Weights of a small GPT-style language model, trained from scratch on English Wikipedia: biases.
Each number is 500 + 25 x the weight over its row's rms, rounded and kept within 0 to 999. Layers, rows and columns count from 0. Numbers have three digits each. The size before them is the row's rms in percent of the matrix's.

# layer 5 MLP up, 512x96, rms 0.229, rows 86-158, columns 0-95
105:496476514493482521485547528502526497500535533523499510473488487527542535526490509519507500459489462484442540476492453508461496528490516499538455488495465524542472498509517490543526469517521517509479506510505510490477514461486500486570459486483492493498545457498493529513499464487471512520
114:495497484462475516518493491526488491531492483458510511495432495501508545526469522443473494505537491511502481469487535529482544512507514525513544516485502508493481497545520509506500513472505535491517533486504524540540479448462529500527498493482489466471563461506529532530496481494484505526
101:509499493465515498473482523511457532480541525437486478533504482490503532478452473506466542518470500531524499503536515503523471537508525517469519534486501479530513490510469521487495496484477487507484510478480453499473507466549546471543495526513499466480472483500462478462528509539478495510
095:513474542509556525504491546507531483488462492469496471506499460479515517504508540519508483466446521514548475487477506515511476475509532513531501443459498489507505541445530517466498485477510483482462486500505508495518440480503477498479524525479484508471505474529488496515478494461542510498
119:515481552521507438472518494480515547530465509507506463490484493504519501516496496513495518544483515475504530537504483530491467538471526492545480481491498463475469451510510466489525521504466521491535478508509492499475491527525440479519487502487486488520526558465478507525500525537472497535
114:490516491503525454509472479516473509519510509443490510516475447512459490523504533494551496497516513501567512495498501482500447488507513505505451488470510520522496555458501541507458475483499511500503487534492492480499472466542520504487545505437477516474474480498465527519491486522514508501
106:439528515478463458480510489489464531501519515538544541513508474484493512482494495521518476519485507509505514486514521466504484544491526538516487487495489499499494463488482519504500529494486525471499481509488502532532477509480468487500595451515495518510540542508527530504485492447504468530
090:506522492506490492507500529511516497537523493515483463470517486536497540553482513565485507507494501502444548504499501508474470514543464490476482508468457531510498467471493511535526512508540465481513495494522505493521480532535502550494528467508488524463500533472552498475535530494503506471
096:449468514493509488499483507503552483502523498511478513552516461513523519512506490493482534509504507525453520508501521520516513527537514454471542491521534508525529457550496497500504515486519553489535470503443464472473507477479498464446527506505503503520546464474483487487477513513477485504
110:510523499513471528491522528522465483542484470483455492492537487489470517507437475521474542509552475528471494484498484507491488507492503500498538544450483496482511478546521483511506535494458465496528518488440505502512520512528489531505487463453514537518493540525518534501509489486473500508
100:502469489524500520503482530467557564465483500526502445535516504496527523486521487499496499519504503526467511478561485505515479488499494491508472482457492491505482494502505497482571557491469531527531536487478476492516457523541496498505498500488484518527530475523489521479488467523499474455
100:537504531514495449484513470524484490536480466539506530499499522517555473533502526487483541508479489517442481493468495453530466496519458528485494518515470484528511492519493455512505511465485488517530496528472492464549457501528454474508497494488514493527503482481510522507506504502507466554
109:522484519501520498459482466474497526506513496518522459451493488506473501487523513564501493476488529519511506558457510475465482520451529492494513508483512476505512514526490491492497484517535477476533470515457463529447505480484542470530512501529522532507540518484463453488489532532491491488
106:467516526525525525504484506497510516516490499469492506510482467523540479501505481504473538519497508455488471497517506520503496511459481513541517452549507473533553480531491521503502498516511462505516520495536512530488446504516517488572475501486524436476504482507489541528467511494455479530
111:499488518495509480491507487502493521460499456512512506469512510517495485485511509508543538480512501543509500523502476472497469486522527445533516504528561471489494503545565485453446500471456479524495504504483506524505495464473494521532517474467532535517498516492455483535529468518524481470
102:508484477509525501527493521490533494469471479516494514463515494479486483504478498502468509517564541513489493513503481489497542538502556521501479480482517522536515481515439511528460489511550494516513450470479507541549496481520517487489495507508485525486527523465485472512447533560487498509
093:510488504573506488509472490544473523469487485451477504522506471512495508489499494578469520474482537469494500534513526490445525525469489511499467517490481459478476489534474497483520524514495483501546517512455509448507478509487529502521516481478495529468527504510536503527530524514518496491
104:464470485504514524471480516492527453514478482508544459518544503496548525500501518524476523488510519493501514493491521492500469496488454529497502496470480478516495513490523483492543472451462541472467517496525482538518493477549540496531497518484520536532564470534470492465505514478509520484
101:505469494467490449479505497510535502528529502454534521483555477468513508495451484490548489505509514524464470511503513467489435504532495520480495512483480487470501543489512513506496519510495465492492503468504514500496560482490468496512459505525495472501502553473552534520483552499503515508
096:500519527505498546500491508474491485467537517481475489517540465522496499470534465463506540496513501459524495491463517517494509512531471503513470505471453515548491454503488477517472481546559505489502519556465493482475533467480519522504496510473464478477495495483486507553478460519492475502
099:511508478521536490444537481480461488507454483511467494495491509523559502513502489481514495516547529470469501544500555571508502497522480511557516517506518507472484469469484493510483463530485497497504499518496505474475500507502470520493512467487528508503495507503505458528489463533493507566
103:457517476502495516524466483521493501509504527513501499478471522505523522512515568496515494510498492495505467477458488527471516477482464491511498525473518502538496465538504528465497538460462500510454477493452489567515460467509512502528494478498476463491514472539506546501446516518473499487
096:505477520521491476488438499494494460484518489536530493549506506450554512452495519505511477509493459550511476478504501517460475501485545483539449472509480440517498498470494538499502463502492530499499514492526505497472502508496482516508504502487504472474532465522519501483464461546485480487
087:486482485470520460487460500509522514556495467464483506523472506467452472515526493492499552478489464460530502492500501516487472509492517505546498520509488463519546573503522488469490506542482512513527534480459472491522507493504468509513511484499512517482499513464453489501524563501496494487
102:506532524490499495497540496502501493505517452499498548494498520481538473528486517495438518472528514490490501486482503518479517500505533514495499527439519476466498513534529464529455497482500533540458510542499482511552524450535524518491520464509500489534520487520509519516532516551507501541
106:476504505498460528487484508467515508508482521457523500556517504507505506475486491496525491489475525526482515452483496467476481494483517457454493515488515501508491467508524495551507485424472503491540514499512475518484469469518478440510522514541502477505499535491506446500521471483436518494
100:472503495520484517492485492516551555477454477492490494509536494508500533506485494469542512508476514477532521528509522483451489531530484518474486529452542463476514486519465509528505496506511485521534528523477479464496510476519457482479476463484524565496488542504463478510516474484516468516
100:513469535476474533521471493484498498499503480537478479497486521495497498530514513466485474515474471469518501503529508509497489494524466506532470512540467484497557520494502554474482558529509508527506468505504472528529491482474492544516498507451520502471464482437471474508506511515573495505
102:505474545501523476511544535501459534510495492493526512477509505465455478475494543486479467509497532509567529478497519472503476492521485515536531510472452483521516536462465517496485499537478486500528466483511450520467488499524505489532540500519509542512508484482478491481462506536504533507
100:472509511481460476523503517527510533522491499484484514499514492541523516511494447512525511479496478459478507462517515481503487489496555519515520431512521523493536483510475445481488474564523506498512566474519531482483500492497532442516505525485466462496481510507474506517497502509516536518
097:506481501509476506484506466505488507516517445468502517511472485481541470533489509476530481527452492526513526481540475490516468510484489461497491542509491505520525505488496461477471516518479519511464490487527527528493473465511483524516445481478507511555439535474543483518508531489490553527
098:496475502540511459486476528508519488481532503490512474481552525496502507514499531496550473521509468513475502515506491500490483460524467474505525528470500481507501506443505497499515497472573486491503511501458527520530473522511500556460458487450547515497539529513521483477525494545488505496
114:535508512483477499477513483484513515499507502554535505472527512468540483473526465495506494512514489476509495458445518517518489491515477567489498483484492532443457472505524482510476520524456517495516503525478481540524469471512509574539497491522506505550524503524504501507454500497505483499
098:454513510490509493493530495491523509500466515507483498549497455467512509488502560492499468488503495514502478498516529538504504518493547496505543516458501482499501484490514516489492487506533536509508488484545484514477503483553405510528483496512556529472498506521438495483497508532518533526
106:519495513546536485510547501504490494503493484484527530534454514529490530454496523468495493487449456515464510505485543466494485508526494495479488538476524565500522551487532520468530512494474503480477498462474499512517499475534479484461521504472451469498499504505484512473518509468481523470
096:483471484512452496539518474462498549510493493504518495509466545505494531520504492490534529473507453516523523458477479530494479513488535500502514505468505496496512456466505533485528526505499494510525479526539523488471531478509464472507542488484465474475530505469529477467487534458527503439
102:524514473486522490490515471522495503493482532526475446505502499458572542515503541513514503483515493462481524489450490484461487477510451469518516492514469515526529520514533489520497566495501515524518491505473515518510475430510488506484496449499470477500508495485524498506521463525475529513
090:514489515500477512515467479543498496513451477516515546516498477517499516482481499494538505472472537506499477513558481487512506456488502549494527479494476538499501478457487534480529499549509496548517520485516500516508483534536516565454467492458499514484503492521535503558518505496468497496
083:494500510437532523527480451479480464509505481483538483468522516465504462493485504529475515495487512545510486463526455518556462511516535515509523493509449503496440495527515484518530511497513471523470474492501470479478447501493512491510514526494520526501504497497537481452487510539499475501
094:538466513498515538490492475509481495455473503536502472483500514461562466491478516560466507461491508470486472500510499549536522501522498493505537474498468500516466485497521536497509467504489479539431503489485489489493479462524494450533507522508522478495497487501479534522530466486500480528
093:479471470506501562491496513519494486502508504518533524523508500510530492525517500505539516498511496486470503520499471476436511512534503456472485537498521569522462470511512522509489482522529501514438565513514502506511513478494486499515454488487506497551471492455535476534510463498519516497
091:505481477536498541489516503478499474506517480515467546488520534506489485518477476481487503491482527516504476512516464468509515523511511515521467538540482509500545462477457465524448513476475489540509464543475482531476506502523544459534514478503476508470561540505493484507527514487490479462
102:520530486505494458466505517501526497538478492516520510489454467495499506502481491459511503523518525505454481481519470509500483508532508449488531459470497526512503460483515490486481555484522516527501535490510540495464548528488444477524522496478481524512504541479498523551515465530449505519
105:527461526479497465493507508516459510500523496506519464461521508457472518494475464515518513468486526505509511511523513564474475515511541518463512461485524545511503526477589470499465561467516467512496497481506477494516518509501512515489458502500507489526518511498507470523502517462484521509
092:479493473508503464531497467498560454520486462517505525490499568506491496488505543478520520521518472512447502512505503480504492483510480518518526478497464513492499508486567474490500476475465459527525511507504509487450489478508499467509521467464473486469535478507519551496518527509543484531
106:557496507491522464481490488500568511463532494532459460481536503524536513469471491528498490491464435497490473461466485499501481495466520528488529479473466461473531514543523513480505499482482499515500517532496476532526452521507493487521506499491484478521498490486490525479459513512536514518
104:500499473451484508502485487444464540511497512510530480521432529493506475526479500515492523480489516540490488508495478504518514534499535527522517514491458504558502510473463472519475509481545484522478466493502520540521491509481511520507457501446525490499521456542500531497509482478518463535
088:441496490469506536525548556510458480550461510485523474526502487484481544539515465478493510484454466526517492510520479515495515525512482485542466482534502497498507472509497514459534501496472495502465519521524487487520502493455498499511543504491540482505532482522511508522532494455509479462
121:475494482500457516505516493511493532533498489500486503499471529487480507493518525518486508513479545481516500497536521454508503466554490504521471500468455503487471471536493487476505540458477478516475503499500528497483472482524492469528539493501493501551481476528509500493505472568481593513
088:484499542493494484490450501484532472518462507506490496554532484538533487504516531522552481541487453511454500510467499510468499521517461474502503509503516530508504471488518480515535496548512497490512484546504517470454536515532485501491490494535508515531478509479467507552540494461510526525
091:509450492480485542449503516500541502491480493504504546505495506498479527530542526512472487516460487492510483496509438487490517515480463533505478484499464521510503504484475520513475478504495478478479501529490449508545490481528511468507536509480491518493485517521485413521499444547495498526
098:482504532483469526523496523501489523519514504493536486522506494525464518491489490549481504507468478468469486569498533510530486493513531475509522524527522546514437544473515479445513490498444497504514494539474469513520483501489510530476529501497522481510535491473503467493515491542466473469
104:497509511507523476536523511479489508504503558523451540515489514468475462523474494472502491550517514543488528535463512525475474501466488517508521516529502489517471513540516487498497495547519483514540479498445505500440483501489484486459515456497478481457505535513520485507542480521514505464
094:493449487516510463512530508508494486542533501488502522453493479466545480527468514523530514498441500534490513503462499503506493522516539506497491450501538547490465522497511530506496501517526518470470518494504511471530535489554481477558519498531513519493485504458502521474461540484522489493
092:510509490479515533495485493489488524534488526493502535535444527520540488480513533452495491534549469505524486496482515481485483505521467488472519508497463482532481523489540515512526506505528449468508494542539470512499492481506466535437493475482559494511450537504508508509484517491478518482
101:528488476533520480492544503459513486458483494478490466524535528474503502502458508525468515504515512517485516498457492516480464502480501506451511498517471518488492513537493464528483501527494462454479486497451434494515554486497495480476520489537507480496512524499506541519503445514535519546
101:486502504501548497505549495490489446522503483453500487531453524479525491517466543499520488480502538494514470514451508514532507563510479476524520531511456504473499524488501477504505461516508498498531482470496504494451511494515512521548524476550476499474475501555469466487492492478521504486
101:509507551513492510514488508500504499503499496510529512518500494510521535484493484526495505483441480514478533479494547501505451476482517519504507479555457503507522551541486481498525499509479514456526534555486538494471497524495542505496465503484487515557528479538522494497499487500462572520
109:526479505460558439480452468533520522518496554517530521467492517480469510500475479477482473481539468486477565485476520495534482520489529508544465499485495501499483528534505487497505520474528500498545497517519498510517506463487504546513518500506500499490494512463520542532482520503520520525
118:517444517518465485504532504503527493572534511523504526530489513484527489530493516499461529518540522514504513509478484498509486480485531489533467492502494544464532465479520486521491476533493519457466469498474495520481522488504478474561488500488465474519524526490489534518486463550508519470
110:516505541491526492523483455508515504490478491499524467538490459492548527458520485532515513511494524491507528564501489465522510497449481486565510487483496514496529503517488489492504513508517527493485483527487515511461492481518513513496475502515466458543506506595485502514509525513480513547
085:506486483456513507487508531520516539514488512530499443519511487478502455466532502469554523472513551426519493464492455500532469485460503497524529508540479493495520497498520459494493528518504469492465504545487479518463484488512456462526499490527512490478501518496513528523483517503491482497
107:527487513468508493452491508518533474537513484503487462498455475507508510504484506506487514514474430496523502461489493532500484518505475517532506531530513517514522554515528503495487515514488501525530499537498492509453477501478469497512558450495477446488485479471484514551469531509541472465
118:477481511521512492481494524502475517491492457507487469534508514496501452539487496536486494485480528491501449455503507500546521512539532511516523472512504451510491470504531462492444527456536481493466496531477487514479514481496521520509457519519543504454470519476513550510471549505502510514
094:510455508468492492550519480490496502529497443458504484473521536507501524483477510494531451490520518448474475535487526514448514532515507525481537492488507513535520521476529493494476511557458530520491514455493485522517517533479492492499502494504503464522466480501486474543479493497549484478
104:469488497482481492510519469474486502529517533542509510519496505540471486488476487495464510546483467521482538479478528496529496496511492506470490464483504426539519463527510523525545507504449533535547498531520515520553472476503486541477528494497515521508536506490531477460492501496514513498
096:507508472503534541530492483472521480502497516501482490511487508489473481508506462470539531514499545539484492547453506484484516502450510520508507512491530544500488461461504525494521481477486524525485521563478474509535459543518505459540465487496467488546508488515525463517496505491480463518
098:481498515491503498482513504496529519506557501504478508419494520532499507492497471523487527509519483552498498516531554527472461529505475545532507489474495509536482547498474508492533558528544465501486467510518487519518504493481449489529472548510491533516496513477489483471487488489497507522
105:543465502521530501480494529454486521504482507515515521510531561501521541531464503517479506487508456565500463465512534522463505551494497548521548491529497489504491513507504483533499483484487477511534483503504526493518541517509522505484500477464504475519522497464484494511536506502526559485
090:487510540496473531520515538552452506540480496490518445517540477491501484510495506536536512539514473518501543472534490477512505451525488478484445441532482476500484500496528496545498512471511510484458539490507481491510488498490488510484496495512489518500516490555474470509478534521530504474
092:531487489496465468509552496467510464488504479513483506494526499535481545507514488485509542514502517490465516500557515505526481502530517544494509468508515500540502448508522461511493478549533537454521560507518555510512467471517490517511492518528461470474520495517494509480495467491522514482
119:498504501549491468565508474486476479498524513524545514484524557502519513500498525504470478481513480509484546467483468469494496481553540499505438507480511473556495487519519500516506532483498499524480505500506503522497482483513527460503572474517468497506463528518480533494489473518493498479
091:492472480553534507510490500485527501512524459483492524489544450488525524491500496504489516555514523478484462471514478511525472494550496519518524515508449483472476508523536510489505530510528442517498563506477473479497483528518523500504465515514550458510447539499502491484486516502507506514
# layer 5 MLP down (transposed), 512x96, rms 0.231, rows 86-157, columns 0-95
113:528504523507514503464456496505459525520493508500489512555518516522456490538510525505473497548478457525556504468460498514556495516520536494518520493528527514506496469502504508494491482488492497461475521483498498506583467497503485490478522522512504521542492492519502488443511511531518538522
133:499461505515451495489442478481502527476548512439507476479522519553566556494450518515506525479482492496498494525558491467455479508505529477499479518466515499520494507445541502500500517498510513508490511470482503508503472466481470480499481505524473483482504480494521486506498508474526487497
110:509524473462525473497501512466470453482475460511502492507489490471506542505530509516488474503526548452520502477525541540487495511425517476504493480438552506507502499535504495493522503496513491511481495497511484547476539548508490467491503478496520473475547519491471470503506496484518536507
106:498506508464498468546547500452496483536546490543496490515489517530505486480481498481440466515522486522512503502552530505532482547490464479480512471497498513528519515523480526491478484465460498520497488525525508528485485553472487517492503496480504487484494518551520484454523446514478483523
115:481511479499523471507485504514508502538457528482522513545478491541518470543468510500506527489500497480499485463498488499515508524480544448515497505504482522519538533541480489500497525484517534533551488537478530489476496512501509488518414525498465533502542532505465494508497517483490449477
092:524490520525525510474477514484523507503514545492509504518535506575520502491559513512527470500514535529556497521488519489522482527496480505496519502471477528539493495560504505490481468517494511511522496510491490487480476487507513497552550502433484508495493507505445511513473482475488450537
102:524481440513467532488505511513512474520481451481530479474500536518475436527476473514491481542488501517477489480497510547497487482510473489523488530534474476476484540491492453537482479471539508532516498474528517496505523500541514520517483531529511475490497482503478465508470504535492444477
084:524477531535503525487538470462527465532507516505481504481462524502483476478479505490485507477545486498554502485504475506508464532515486489519497477501524485465519516487475514480473468491530506540498476540500518454468485517516561467526502523484519529464507518462530551497503445501463507497
100:511514482496524493535492521486491489484488488497500468488503511504485516482444529530469520469505532483505520510487512478517512500443493488560480482481474508515465500519495530488498533462488521507508529547449516493498515469508486501535497518533533532485451506492518442454527558456479522470
105:487492553496501467506469480478488464478494505499498491492494513483521538452553505476512483521431485510454503526492520466493501513536545537496487468516499492530506518455511536502520508517507469509492497501519499521500474481484466499500473479540480466443473529496550516488529482547486484465
089:487521502532498476545515490529456471498495468483468505497506514536486468492440507510545556522495542495507510491475541507462510466452478495502503515503535518560559497518540487484515461523503488503495473489488532480479498499450478493517509459535464512490515521518503503525498513490495523517
086:508471479506500491541508522489508553517491550479496502486508511504536519504517489512493496547516524457453508529522485534538527489518516440466471486503512498517526517496493485488525509513455549514462497519533498506500524476509494473485494505504463499531470523479534486498491535455513418480
108:469476516516549533513495452526506464465508508469483478461497550447498540491515477483487477534439542491489528508520504460503499522497520528515506508500492536496496491487498491543530496507504479487490524540535509527487481481501520492482544485509540476497510447483493499472502497540543462477
108:517495494463451517485500512410503500541494479527495563494507526510491456542417487513528526519497535498485505467493462494498494475512520518483514513460503503496477482510490496491464504490472518489516476509472469490500527516493486516511484486481491511543456482465488501496485552516517517482
121:516505497534501470486527442529504531482531543497496495470474537460490543511480465514460508494505531530473541537543475466487469483497498508529509526504533510531485524503485461484460504484534503496464486536501510527473479527482487467528487472490491515487525509509445502503511475485482509442
098:499520495530526518528541478505514490470531501479506489540480492487525502516471513499482499468508500495490548501508527504476524504496483537513446453487509509498535453522514523495518486453512525523524504527495555451534517545528452495485546482490513533495510502464484447486498537489535535509
083:499533520460479493493514524499487487504471505475518491485478483525487473508526474481532445503495493497519486504504521532484498592515490526509565492471470481538504502514506504493476507534443496511503483541513538527516489532514537540521517456494519470500489501521474447538502485494504504532
107:482510509495535497487522476503544503531503482510501496465445522480442533450504543472492507502532524506491481482555541478500497487500518494494519485528503519457520523494459461486512483480521573522524482539463492522511524492473500499480506530503484505474526519448468500487517466511519474501
104:538511470508490442521471509456455502493511503523534500504561515501470490496510481492482503507485516546456482530531497530527463510483504477490439504475536519544494517479457509492518488476512505551494536492497490495526498493488491556491489508532552487500478516493541505492470481500514499460
085:514540470555505485479519471503525532483511496507541450520466529509496509520483531489507510482481525495562488536450494527517489525489526489529520503480485527456490506502530495490514487493498511541527473476508492483536546559501487520516483517486495504495491529517497513435523482483559476509
094:525523500465532537548527520510505432514526568573522506466503492532453508469473479489523541489501478539522509464515508457483534473477519466498497510526504482495483488497479496500512481511503479493471521517523487499497501479492500493473540515497473513477486489470500474512545497467489506467
114:555493491497513498509554496448507485502499484470485509507528485507469521490464427511473501476476486495480519517540497478527470516557535491525466519526482477482493518462477489542519466512544517465523521519522515444492514541484463496499518531490505535505474495476509492520519498465505503492
082:485498489499503492546514477490477529503489488474474528507480519498432487479554481505529468519553521463514469482470485512477475522524485540476540500484510520475507456446511446502496479533548510467512519540501528521470496489522513493485507502530486498479495518521512500508511477528547461520
098:459519501510502520480479500508552508478491533498485466499475506484503420532501498516519471491516458489510448524468500475534506503494507475488550522531523498500509512502489464504515472510525517540542520527507496501469538519488495487471480512470501519479501476457456505478495503556478462446
099:528507493487466537447476492494488519469526511511518536498498496532536520526514520514485510470502544530474488495483491490500452482478470536542514509492496487525516525528500503486462502500509528518530501506425471506451444503508522473492517458474506450528492536500456482493498509534503536501
113:503502506490524481498480508529534487496504537518495470477499491551554506524479450524478459492498482467545493494495480492481502503494484478494432514517518486474491512508499487492530486506509474546547467493502484516484525505483529544457476456521442504496442494458468501492484486506489464471
096:531512541521489528481508528516509501514473489495488494449466474532536491514491539486528435507470554522511495489562492509499492494513545511528504505539457490512533537557456498517493483489479514485448476504540496503526540478485485497509493516470501466504503483504494516501474473476490469479
104:493499471508502493524507530522499522498500507480527467450497517482497534506445494490515485508497511466505460501483511494509482500490529533477484486530513521474490546471512452552518450443503509500545465545554508470512491491515456516514493510507503476530496513544537475475465531520512474530
105:481492519488510486485462449466488511473510496521492465479510506531517531547503498523478515533497471489542479441500512481542509517490487495489527479531502509487527528512460517501526462468504498510529491522517474512471495538511540460528453515536485486496497465443443547503517494521490479500
084:489530497491488498461513480489479504493544490498483483505494491503449486466500525446477502481494498543480541505520527503487511488462518466489475530466456447482494478475523507512492522500436487537461453513495520482513534532526489547506513504528522544488524451514524496457490499478485502485
093:482504494499535470497476542525503495464507497468494498513482536494439499492461501517514492515558499536481498475482507500503528468512451476525485440514485527497482513521506507502488448525529525557507537474495462496493492497487471513530515497491511523528487499521563463510467520505454474481
085:512507485430522459489534512483494539515492462467506475467504497535478503491495471570515517532505526486496516499540477530461489485479483500552492500501473492480514524484506515515505471470484502476505488503498499494535536481545517506508510527498511537568530488499503502552521451533492498477
097:562479497524530496520531477532471478499512464525505506495470453486474475500488515459471474455510509523436521521452509465505508514496510522496537483468460500477561502542480471524457497498523492484499510496506525497482480493503496467490499534475502529474505505502478477470502535502541542496
107:468505479522517507479461526473492452522484515477480488527514519528490496482510459485486490522481495480496491535509510481500529500472472473497505491480559467452471490459477494510512474519515484494453502468503527464501539469500510504525532558498529549471450469512476550462487511505469496514
097:500521507479523519505518499518527515476493483478482523471513529483527499488509487509479493507544535450478457456453519460543487492486463513463471512471504513475502481494499544486526507495470496466528516501481512505494527522511526501482473506498479534481521462491490487587525526531453546508
077:562503471483488518500491507477495495446472474532509494532526477490531474498563485468524469481509536504527493546493471528509488490449515494488521522509514471509458528488516506475538479510551501503532514467459509492509489535488488508526483500479505463506479474514516521530502474549447512500
096:522499458526445457502544511513506545469475514474480478503533498485501488530478506513505540473458477491547459503526537495513533508534491501523478529487499501490497488467516509527514551492477525489465465454485480501507550529461491486483500510522489470483498451444502480505505498482499524495
091:540496487516551482496470479483449467491483514511474475507508517508482472472542476526536496521513524486501499525520489487445495525455537498551508529500472478547529517505482501519500484515531503534518506523520511457474477469499482496488482450539514461516561495463509493500487492497528534503
099:545526487505487499476508534497517501483478511456481480458519520478448488453491494538488551486536501488508491515555515495479482496487475538486493542500496547484511454540472498501529476490504502491505497472521530484456468512498500543450492500556484486502484499475476491475497527490473548476
105:481485465479549521462480550503464484515485447457467452519512508481506506494497485495506502538519497514520513500538468494540498462518478503502503464510531466476508480501532470528517555485475551513537494496491544537490498521478483478529506514501463506496500507539483484495525507501534455528
091:516514481479491493505500517474480491514496493502448514483500524488511490505508541526467483486511490545477494559550506515497544490495486510530511451491484517459500526530513507506481499525507499532562516484507480475480522536485491543514478491512470491445496430547537464463473524507489491489
089:514500536507523508460522432504530490500490504479486478531532465500512536528477480504477510491516498487495491506435512517476500491472499537522499449527520482518471476478509523481508457483498512524542511475510508485451488518496479532508507478484507518548467543549505523496509458496492558532
107:478514487486464455532526523518528531539506483540461480497510512472530510524544503512509493518486514480470515523528533514488522521467466459519507465494477503468503493462504545429555511526497485509462496542494498473473490477521516503457477518508466479480536484470498521497520501522487474501
106:507515484544452493458457538515551478479502490484511534495519504507526535547483455522544493530504515485499518520510530499509493493476511468447462462494515446471509478508485495529476509529493529557485517540503513474505530490500501484539512496539486467467485486519488510465500504508526511486
097:535501487551482492488521510514491466480527491528528449513473519520489496464507490543485497484499526521447476515502537553493463454519480504540522489481508540511520501492505502485478492508526470493500519521485487458521488486458489477460442536511527496503521538462523499455506452506508492520
103:467482512477447567508511537480509479530475485528470516534474495533490496475467483502481478525483493495491506520519479490501515477560490477498508514490510550523444510496482525483538503533458546489529470507515472505530488473476528516484504478554519494490482526497515449518537490505522493490
100:523519536476516482498527485518553508539469526490485518506481491486515490500511500483520475485463489448536493484493526496515513494513501470499457508514460508452569480532533543470532511544460502525515517495483503496500479504523497498473496486533494541486515511438455482514533503483490548488
082:529520517468514478488500470489521488518506490504471506482479466496525486478473532515485533469536513507493501507483488506499513494503505510450502510470455460504501486505535469510456535489525500473488559518462503457489515480515546531507497496577466536493442504472486491491452511519512538465
121:491474493503511533494512488485446487503476503521503506507473478509449529484491531523462507504511516497472486483513527489497484492515458519530476497510488563485523483523445479503486499544550450518526484437459538504477526459476520485524535476540511504498471519515479502469492511494536467497
080:490524527525540464474512480490490491503500480485500509447470477498535538492466504534468561478515486497482523546547492485495524496489512542502500503482479466489523488488500486474502526514483489524507472475479436516517463518559479532485500505503499492537495471523499434512506540517489536509
092:513492495490463490495500526556482477489493479505470455520551485479520447474496498467469471517520537491508501503491535519514482456520503459491496484468523523504506503506508482486464481511457542531516461496521498480448526502507476502481465469459547465502515465463482485487521481490462530479
116:522513503564493530509565531465483496487493532507486488503468512490499523500490490518517458462488499463496509522502510481470533487492498483450513492551492486476506550504520501514514513575515520471497432518502502516502493483506487487505483514535503452506436513509511474487488535517488524485
092:465488489471515528470502506497542447516505487467502482494508538523516507480515505505486490529486535491480492533536496531508474509464485481458506475499468486481497500511493481489533456479496543471486537481493461445559505557515488466488495536505521513450512481546546502534504506518516482497
091:540499505500532513514533477527516497505483489513522473523476473509471520511508537436474524525531500504468521483493525513545476521502526511481521500484487526492497500466456532511514502544491536540516474489516496503472513561527451506473532489487462488479508548511445466529519474506490529508
089:458539556521476457498515508537505523544519485492491499491531467512475508496497494546486513484480512532531545502477539528469520493486511556479498507531460514548509468556499483507484523525489537495492477473514503503520525530516462507499465505534483500482506445501509511473488504488509545514
107:561494450466484492459548543514502457491473513486481493506495518511504488533491504514500485513537506503494481505530461502498470464527544479501521483541552491457508545463486512491506475487535495478501500479498545480498503544495510471525476533494522546501480468506523512521486499510490463453
096:518526487451479460514467517520476522486502473480493496484540522439493510550454504533462470524493470514462542473520510473533485511509518464534572485492473534517521520514476525487485498493464537494552474515506518503526493490504530510522495510476493455504485510499488508495486468501520499508
099:490505508518523493542484526503507515527525473511509535504450530507486468487464537533544489507512510555444531547505540524536495464515494554492476451483516534497504473485492531494516519553536471513466493507504521470494473516497506513502495498500509504473520464538495503473501517477483487461
104:481553511488489552500525500480535480484534477472518478551472517540481491508477530501534514481482525463523506472514495490487502512522478509493533433492493504487515476488519487495463517522498525500489483545482476478527459517532496418494480475527502469504508470502463481517484546499492510475
139:519483494515497475490511474494513472520468484500510455493544464518499486474502500483464516508530486487502474489548503500472498549456514499512486497538487514491502516519452517517499499521508518511433507569490520533488581484522512518499504473480504482512492506481490546493546437513492486517
105:492490483470508472453479501478462541447488546458523501480476495525525499516470493507483554507529495512516484498481532513505511493480533506518478526557539482508506536493517508526498513504507494543518503486469538503460490451418460499491481503513491496499513498513480507470534462492476522510
078:505531531471491490545480425471508497472488457491517527490474473490482502476482448496447521508476478555497508498513540508502514537487525502491470469468510463538490473490506529531521546489495481531520533497504494518507514498496526544477492503493470504510479480477474469454515491478501537479
111:480510470482538479472519459528527523442511512483519524501548492551467487508470497487519511504546466484470493508485484520489486494522477529485521495522493542516495478493528511507491501495542470508510522486484465488523491541505493470480514436469490506478515523500467457480528496543497431501
105:534545509505536481506553485498486504483512535522491498492464515466481499534490532504467479463468497517509530435520497477506488487536539497501515532490491528493526469505525466502534528515478446534509487462482481499477477468520461496517472472456524491460513486462482505497516501513525547515
103:544583508484526490521470508536501479512473467483440507510484509464494508546511507493552462459516516518510511493516507541523440487515470509488467474497474513510500476478488532546484440493501485504502516514495503535511511500532512521477481503496522521496533470475524472490525483476488492493
095:497467525541529508495504532525486503547554494527453508505461483497474517484473515467515509499484477490470543498549530497519497492502505497431536494456471506489523507469507490498518478516545505516502512538504447506505518519499515477474495447483499506491515499527465509485515498491481574515
093:509542524480473474485540500522547516515503519519551486476473524523530469482513494478478513474494511539477520477483513543436495500486483486444478492518514529506514531494490480517480513495491511490498471506498535487478522453459487532478503528475549517478479482525564518468470474507510504475
102:502548530540475503451451483520531485487468497497500468510539528458496474506513509494475470483485520482518497528482475508475471564486495482480526519477519482531530491544528528516525461498504468475461465482505486477537457495478527505503478473459472480522497502484506507550482489502473522512
102:515514472474524504508506479497522475501510498503537494499515497499527499467491533514472516462491473498459474484502497574523513548543553511487486543551479502495498523457503516548462517502527490502489539478522465475544552525469506477491503482487493509468492461533508476488469512512480496470
085:500476489517477528441523494485500498476542511519483486523524514504499524518499517494476481474501530484485491480438500520525469493500481464530523528476517469489523501558506511488473467489528524482554471467460507465476489547489476463489491478502526493524508559452471492489505509517506550510
086:435531500498509466517479475490475509541554511509482478479494536493543517511469488475493510520506513498518503514529512537462556504459514539525524499444508493511432492481516527511544523499459508540457453486499469531507504473519496492501509509503486500499492518493511509487541494527517492484
113:498516508444477460510503520517522522490492491464503494507516493425540502541496517534478500457501506526542532522464505488466504499483483487534465473456526465483503491444534507494535519478488508479455481491478511524485492496515496524499492541474485491529503534470529490484528529533483543505